config.toml
num_key_value_heads = 2
intermediate_size = 128
norm = "rmsnorm"
bias = "none"
warmup_steps = 200
Each number is 128 + 32 x the weight over its row's rms, rounded and kept within 0 to 255. Layers, rows and columns count from 0. The size above them is the row's rms in percent of the matrix's.

# layer 17 MLP up, 128x64, rms 0.14, rows 0-48, columns 0-63
size [ 91  99 105 106 104  97  91 101 108  99  92 101 100 121 111  98 116  88  97 105  97  99 102 111  95 103 104  99  99  96  97  98  91 110 102 102 105  88  98  99 100  91  98 102  97 104  94 101  95]
[[106 105 120 118 164  88 165 153 143  96 149 119 151 100  93 110 103 113 111 173 122  69  86  99 140 154  57 132  99  70 146 135 158  73 123 155 126 101  88  98  92 143  94 170 109 164 125  82 129  98 119 102  65 148 168 169  93 162  62 153 159 107 148 153]
 [157 128 172 125 187 122 117  93 147 117  96  82 145 128 163 153 182 179 114  99  94 131 152 101 184 133 101  89 113 188 118 110  73 178 123 105 142 136 108 101 163 118 102 179 167  97 111 137 122 133  67 185 116 149 144 139 150 143  88 140  97 122  44 119]
 [160 159 107 152 147 137 147 139 122 118  74 159 113 179 123 124 151 169 115 178 149 169  85 157 110  86  91 175  86 173 102 138 125 136 120 168 119 106 146 134 164  97 118 198 131 105 180 160 113 117  91 107 155  96 148 132 168 133 219 172 148  89 153  86]
 [119  66 119 128 148 142 107 146 162 126 153 101 112 137 162 167  90 110  95  48 164 142 126 165 129 116  72 114  79 116  98 122 193 185 127 130 151 139 130  96  89  94 161 111 148 111 126 165  59 107 138 172 128 181 170 111  88 110 146  98  95 136 184 102]
 [168 130 151 128 120 177 178 148  90 170 126 174 121 115 156 122 132  99 107  76 147 117 128 147 126 154 130 124  96 154 116 121 105 124 155  91 166  73  68  94 208 159 120  99  94  83 120 170 174 172 179 159 171 108  87  82 124 109 172 166 118 126  93 151]
 [117 122 200 143 129  90 152 136 174  91 122  98 198  83 108  29 126  95  99 142 169  72 122 105 125 118  61 107 132 157  74 120 147 134 112 133 139 147 180  95 103 119 132 114 153 170 148 149 125 119  82 140 161  91 146 132 105 154 148 103 122 155  91  90]
 [ 41 127 160 177 133 149 186 159 171 149 128 150 114 105 167 152  91 114 111 138  84 151  97 126 166 156 145 152  78 125  85 132 129 140 138 135  93  91 136 153 136 137 148 186 108 151 146 171 115  93 137 102 104 104 154  84 157  87 123 125 146 168 183  43]
 [126 192  91 149 133  87 159  83 148 160 106  54 146 141 102 131  70 168 141 140 130 141 141 121 111 157 108  94  77 126  69 175 161  59  81 135 174 136  97 138 122 131 133  62 127  98 173 139 166 176 142 125 102 122 107 148 133  87 165 116 159 161 121 119]
 [119 146 146 200  68 180 129 118 169 117  91 124  89  82 178  96 163 137 116 178 144 110 149 134 121 143 167  77 113 124 129 105 145  83 156 143  37  76  99 100 153 113 115 146 162 120 154 141  93 112 120 151 137  89 100 129 170 185 105 120  95 117 151  91]
 [132 166 107 125 144 126  73 102 186 127 135 116 105 114 190 205 100 119 160 118  66 101 120 122  90 122 135 131 138  97 212 192 136 156 148 152 189  87 110 108 139 160 145 106 209 137 117 127 164 122 156 122 126 153 141 119 116 120  89 146  80 122 136 161]
 [106 105 127 150 207 134 127 148 155  86  82 171 101 159 124 164 148 117  84 194 111 151 123  79  80  99 137 146 124 144 157  92 115 126  79 125 161 134 153  75 108  79 180 159 146 127 136 139 145 103 104 141 138  72 124 138 140  76 105 127 126  37 134  96]
 [ 83 120  84 115  88 119 126 163 114 117 118 174  80 175 133 145 100 121  71 125 113 171 172 150 131 111 118  98 167 117 100  84 196 131 108 122 174 121  98  83 137 110 187 140 113  70 116 152 109 133 109 192 118 153 112 162  80  86  85 175  82 158 126 118]
 [ 98 102  68  99 158 116 174  92 192 142 133 126 166 171 117 133 144  95 152 118 106 144 121 189 111 130 123 167  89 127 171  88 105 162 127 184 136 177 162 142 117 129 128  97 130 112 160 121 125 147 107 141 102 106  65 184 143 114  84  45  78 162 102 126]
 [124  99 113 132 159 130  90 141 100 165 139 154 115  88 172 128  97 126 154 132  97 156 124 139 117 127 100 116 147 100 171 150 167 128 111 147  31 184  96  99 125 129 144 166 100 115 140 103 139 119  94  33 127 198  75  75 132 110 191 104 115 137 160 118]
 [159 199  77 102 146  80 164 132 126 153 144 165 148 171  69 147 173 140 148 159 121 174 102 121  79 135 138 122 132  75  76 139 171 118 167 103 133 116 133 170  73 139 107 134  98 187 162  77  88 102 132 130  99 120 136 179  84 113 125 160 133 172 116 108]
 [112 156 135 139 128  91 105 152 136 137 195 168  84  79 119 166 130 146  92 142 144 155 116 143 117 127  57  93 104 156 159 122 102 132 114 152 186 161  80 163 120 114  95 116 158 151 181  54 137 144  94 102 168 122  97 185 181 176 152 100 171 111 116 146]
 [151 170 195 149 103 153  85 128 137 138  89  81 136 197  98 124  74 158 104 142 190  80 119 111 131 114 142 137 184 119 137  98 121 126 115 149 138 152 116 113 154  83 144 127 154 158 110 119 114 175 130 126 122 171 132 132  72 219 151  67 148  80 119 108]
 [119 136 173 178 108 183 147 113 104 162 188 144 103  95 109 112 174 133 109 119 180 106 103 123 141  89 166 202 101 126 157 135  90 160 164 146 144 160 144  96 156 162 112 167 151 145  90  77 194 116 130  99 103 112 146  47 101  84 111 149 127 113 126 144]
 [143 179 134 188 116 115  97 150  89 119 157 147 126 136  14 116 120 160  91 154 163 138  74 165 163 161 132 127 122 138 137 135 160 143 134 136 115 149 104  90 111 147 158 138 115 161  87 159 119 148  65  70  99 162  90  82 182 103 121 146 126  94 108  90]
 [141  92 112 117 115 113 228 140 160 133 156 105 160 189  96 144 128 168  85 156 150  85 104  88 149 167 114  85  92 159  91 101  90 174  92 138 162  56 117 132 102 154 176 118 104 119 146 114  83 101 149 133 148 100 139 116 151 186 162 129  99 106 127 113]
 [102 109  84 103 145 109 134 142 134  50  85 106 114 142 173 151  95 154 105 122 107 150 100 161 144 155 155 146 167 102  98 130 144 101 149 137 140  81  85 161 121 143  99 110 153 133 104  65 144 142 110  57 112 108 183 169 148 181  88 146 128 107  92  39]
 [105 167 131 146 151 104 160 136  83 177 170 138 105 114 132 102 109 134 100 140 131 151 135  81 125  90  69 141 106  79  62 197  86 138 145  53 164  66 110  58 148  98 122 153 158 135 186 120 158 137 121 137 120 158 163 143 121 142 146 123 158 113 157 167]
 [ 62 158 161 112 132 140  72 121 145 141 121  87 207 130 149  63 116 123  80 149 112 151 144 101  99 147 157 139 128 113 158 149 150  90  96  77 157 101  84 116 111 159 109 135 132 145  56  83 161 165 134  98  86 113 184 121 111 116 162 165 103 153 179 110]
 [131 112  56 113 126 149  65  86 174 110  52 118 180 128 104 162 171 176 110 149 143 161 178 153 148  85 165 153 139 134 106 141 139  34 158 104 104 160 126 119 135 115  97 129 126 101 154  75  89 121 121 149 165 131 168 172 140 141 137 122 103 103 145 137]
 [ 75  74  58 112 116  84 112 121  75 143 113  95 125  80 150 133 136 135 130 108 100 140 114  66 114 157 203 128 125 149 135 122 129 157 137 111 148 179 155 148 208 111 106 103 106  84 167 178 113 149 101 116 116 182 125 138  79  96 164  82 123 149 113 154]
 [118 130  98 192  76 125 189  66  89 197 101 115 146  69 159 120 161 202 155 129 109 129  91 162 162 146 139 106 120 137 132 100 126 117 109 144 166 142  73 143 127 128 103 185  58 117 126 143 107  83  92  97 112 117 154 103 141 156 132 150 121 167 146 109]
 [158 151 138 169 104 155 166  88 172 148  64 122 153 109  95  94 187 122 105 179 164 100 134 102 136 139 134 110 160 123 121  88 110 137 156 107 131 225 151 103  71 141  79 110  90 115  93 152 157 103 132 179 121  96 134 112 138 148 176 104 166 103 110  76]
 [149 117 140  94 107 136 138 184 100 101 144 123  93 187 134 141 127  58 122  94  99 108 193 123 167 142  95 128 161  85 104 135 146  93  83 115 144 104 117  87 201  58 150  99 142 110 116 118 125 156 189 167 142 170 150  69  87 115 130 120 122 144 125 177]
 [163 120 143 125 165 168 111 152  97 142  87 114  52 100 147 146 126 154 104 105 119 138  90  87  98 160 140 126 139 115  83 181 155 106 129 162 162 106 156  84 155 109 132  95 123 112 155 109 148  81 179 127  91 130 164 222 100 137 114 130 156 215 118 161]
 [ 89  94 132 113 129 135 102 123 114  86 154 128 138 150 178 104  89  83 102 107 162  97 120  98 105 152  75 121 125 146 231  77  72 109 107 130 110  87 150 115 113 111 136 140 156 182 148 120 149 158 155  92  56 166 114  82 164 172 124 160 131 164 137 155]
 [106 137  70 119 138 112  77  94 119 173 160  79 115 114  93 104 169 160 121 114 159 117  94 177 172 131 113 189 151 104 141 172 165 127 119 166 107 130 178 122 164 130 143 192 174 138 112 128 110 155 133  96  96 106 150 158 160 135  59 156  45 123 149 131]
 [104 112 196 114  80 115 125 109 139 132  72 130 153  88 118 173  87  65 110  81 122  70 120 122 130 151 144 108  96 105 105 159  81 138 168 148 130 129 117 162 140  91 180 143 147 201 148 111  94 107 165 127  84 122 186 183 162 120  77 128 107 130 157  98]
 [159 136 125 147  65 113 131 144 117 102 160 158  88 177 145  70 191 151 102 141 143 114 190 179  63 149 143 124  61 164 139 156 141 115 119 174 124 150 107  63 114 127 167 112 131 162 158 139  97 189 131 115 128 158 151 161 154 162 148 172 168 125 142 109]
 [ 97 155 188  75 153 120 124 146 123 133 170 174 120 153 164 138 190 131 129 139 126 130 103 123 120 141 136 158 162 149 101  93 165 114 128 101 165  94 150 126  79 143  93 151 112 139 128 117 106  45  92 105  29 162 154 143 127 130 169 210 129 122 159 148]
 [103  68  80  76 102 144 155  96 107 159 101 136  83 135 170 167 164 106 121  98 143 129  79 120  82  36 163 141 106  75 139 154 111 128 152 158 116 123  99 176 120 148 173  83 123 147 167 131  95 134 165 162  70  85 155 150 152 122 141 110 119 164 110 139]
 [119 141 121 146 146 150 177 122 190 142 151 107 130 124 127 170  88 109 114  81  79 154 131 129  77  99 113 120  55 104 137 123 127  96 146 131 152 150  43 126 172 111  99 139 190 143 108 149 132  57 153 179 147 109 154 122  97 161  78  52 122 133 121 114]
 [ 90 111 152 139 126 171 161 201 161  78  91 186 207 108 126 125 125 140  76 171 177 124  66  92 121 137 138 147 111 111 121 141 153 113 137 119 120 157 108 155 122  98 159 196 133 134 157 161 194 147 121 132 174 144 144 117 115  81 147 114 187 111 125 114]
 [101 116 107 115 166 108 116 103 116 107 133 153 151 148 169 126 151 118 104 213 118 130 133 169  94 116 120 164 165 109 123 107 155 164 117 123 107 131 133 169 146 132 100  89 137 153 190 157 153  69  74  77 126  79 142 194 134 156  64 199 182 144 144 136]
 [104 113 121 142 112 178 132 120 142 153 157 113 120 194 116 121 132  98 135 153 123 134  88 108 105 151  74 106 127 166  80  70 174 124 182 117  86 169 114  74 163 163 153 151  95 139  84 121  80 137 196 122 110 162 144 160 100 111  43 142 121 129 173 158]
 [140 109 117 122 161 138  91 143 153  81 140 152 144  88 108 185 156 209 155  86 145 147  90 106 140 156 133  75 150 114 147 106 170  93 178  93 113 163 183 119 142 142 182 126 180 147 153  93 154 167  96 178 147 170 113 133 175 130 178 144 106 149 108  89]
 [139 134 163 130  90 136 132 198 160 136 113 128 112  85 133 189 141 148 121 130 111  80 148 110  77 113 110 106 131  94 137 102 110 135 101 157 118 164 128  23  91  58 171 129 131 128 161 124 110  88 105  91 152 121 119  78 132 139 173 123 169 194 149 173]
 [131 152  85 136  99 133 129 116 146 142 124 150 120 100 123 125  77 155 112 180 134  74 132 108 135 156 142 171 143 152 109 118 155  77 105  77  79 118  68 127 129 108 128 109 156 180 185 143 168 123 154 199 147 112  64 160  99  66 167 167 115 135 151  62]
 [171 128 132  93 127  68 181 133 156  98  96 111  90 151  79  88 134 138 148 151 155 113 112  95 108 118 121 103 162 134 124 164 130 176 163 142 116  97  90 169 166  22 148 167  77  97 179 129 121 112 120 153 118 112 100  65 130 145 147 107 111  77 124  95]
 [ 99  51 140 119 193 162 157 146 104  94 121 156 127 146 119 151 183  87  83 153 145  85 118 128 102  95 109  84  88 145  71 123 144 183 155 111 126 113 161 153 170 157 166 157 150  82 103  86 106 135 102 113 109 176 134 133 125  97  88 105 163  78  90  94]
 [102  50 106  63 124  99 146 112 106 171 138 116 169 174 131 139 113 140 111 149 105 119 128 170 129 134  95 128 129 148 124 109  55 116 168 161  59 106 139 197 163 145 152 124 162 109 140 143 203 122 118 110 136  97 137 117 109  45 115 127 103  77 110 130]
 [144 116 143 169 169 162 157 216  75 128 147  84  96 119 122  89 156  94 122 135 135  96  80 100 173  99 103 106 164 111 121 108 125  84 100  90 114 196 157 118 126  99 109  89 141 141  88 142  63 142 127 124 137 146 116 157  80 108 149 152  90  98 193 101]
 [146 139 151 109  69 122 105 128 132 159 163  91 152 119 144  91  58 149  99 108 144 141 250 148 133 192 123 143 137 136  77 189 136 122 131 123 102  88 187 125 160 111 172  99 116 148 109 125  79 132 118 139 113 159 145 146 131 168 114 155 159 156  88 133]
 [120 100 116 108 120  87 127 137 132 114 124 148 151  99 153 200 103 140 132 135  99 126 111  83  96 127 126 136 156 130  88 105  49 167 104 123 122 132 191 139 212 209 108 108  81 140 113  92 119 163 127  83 149 109  67  66 106 139 104  93 155 126  99 128]
 [152  84 147 122 128 137 111 113 182 164 105 168  82 101 145 102 128 153  89  92  83 160  79 175 114  91 129  76  97 124  76 171  69 115 138  96 118  93 130  98 101 156 150 138 119 151 137 167  85 197 156 118 113 136 194  90 167 122 158 140 173 114 120  94]]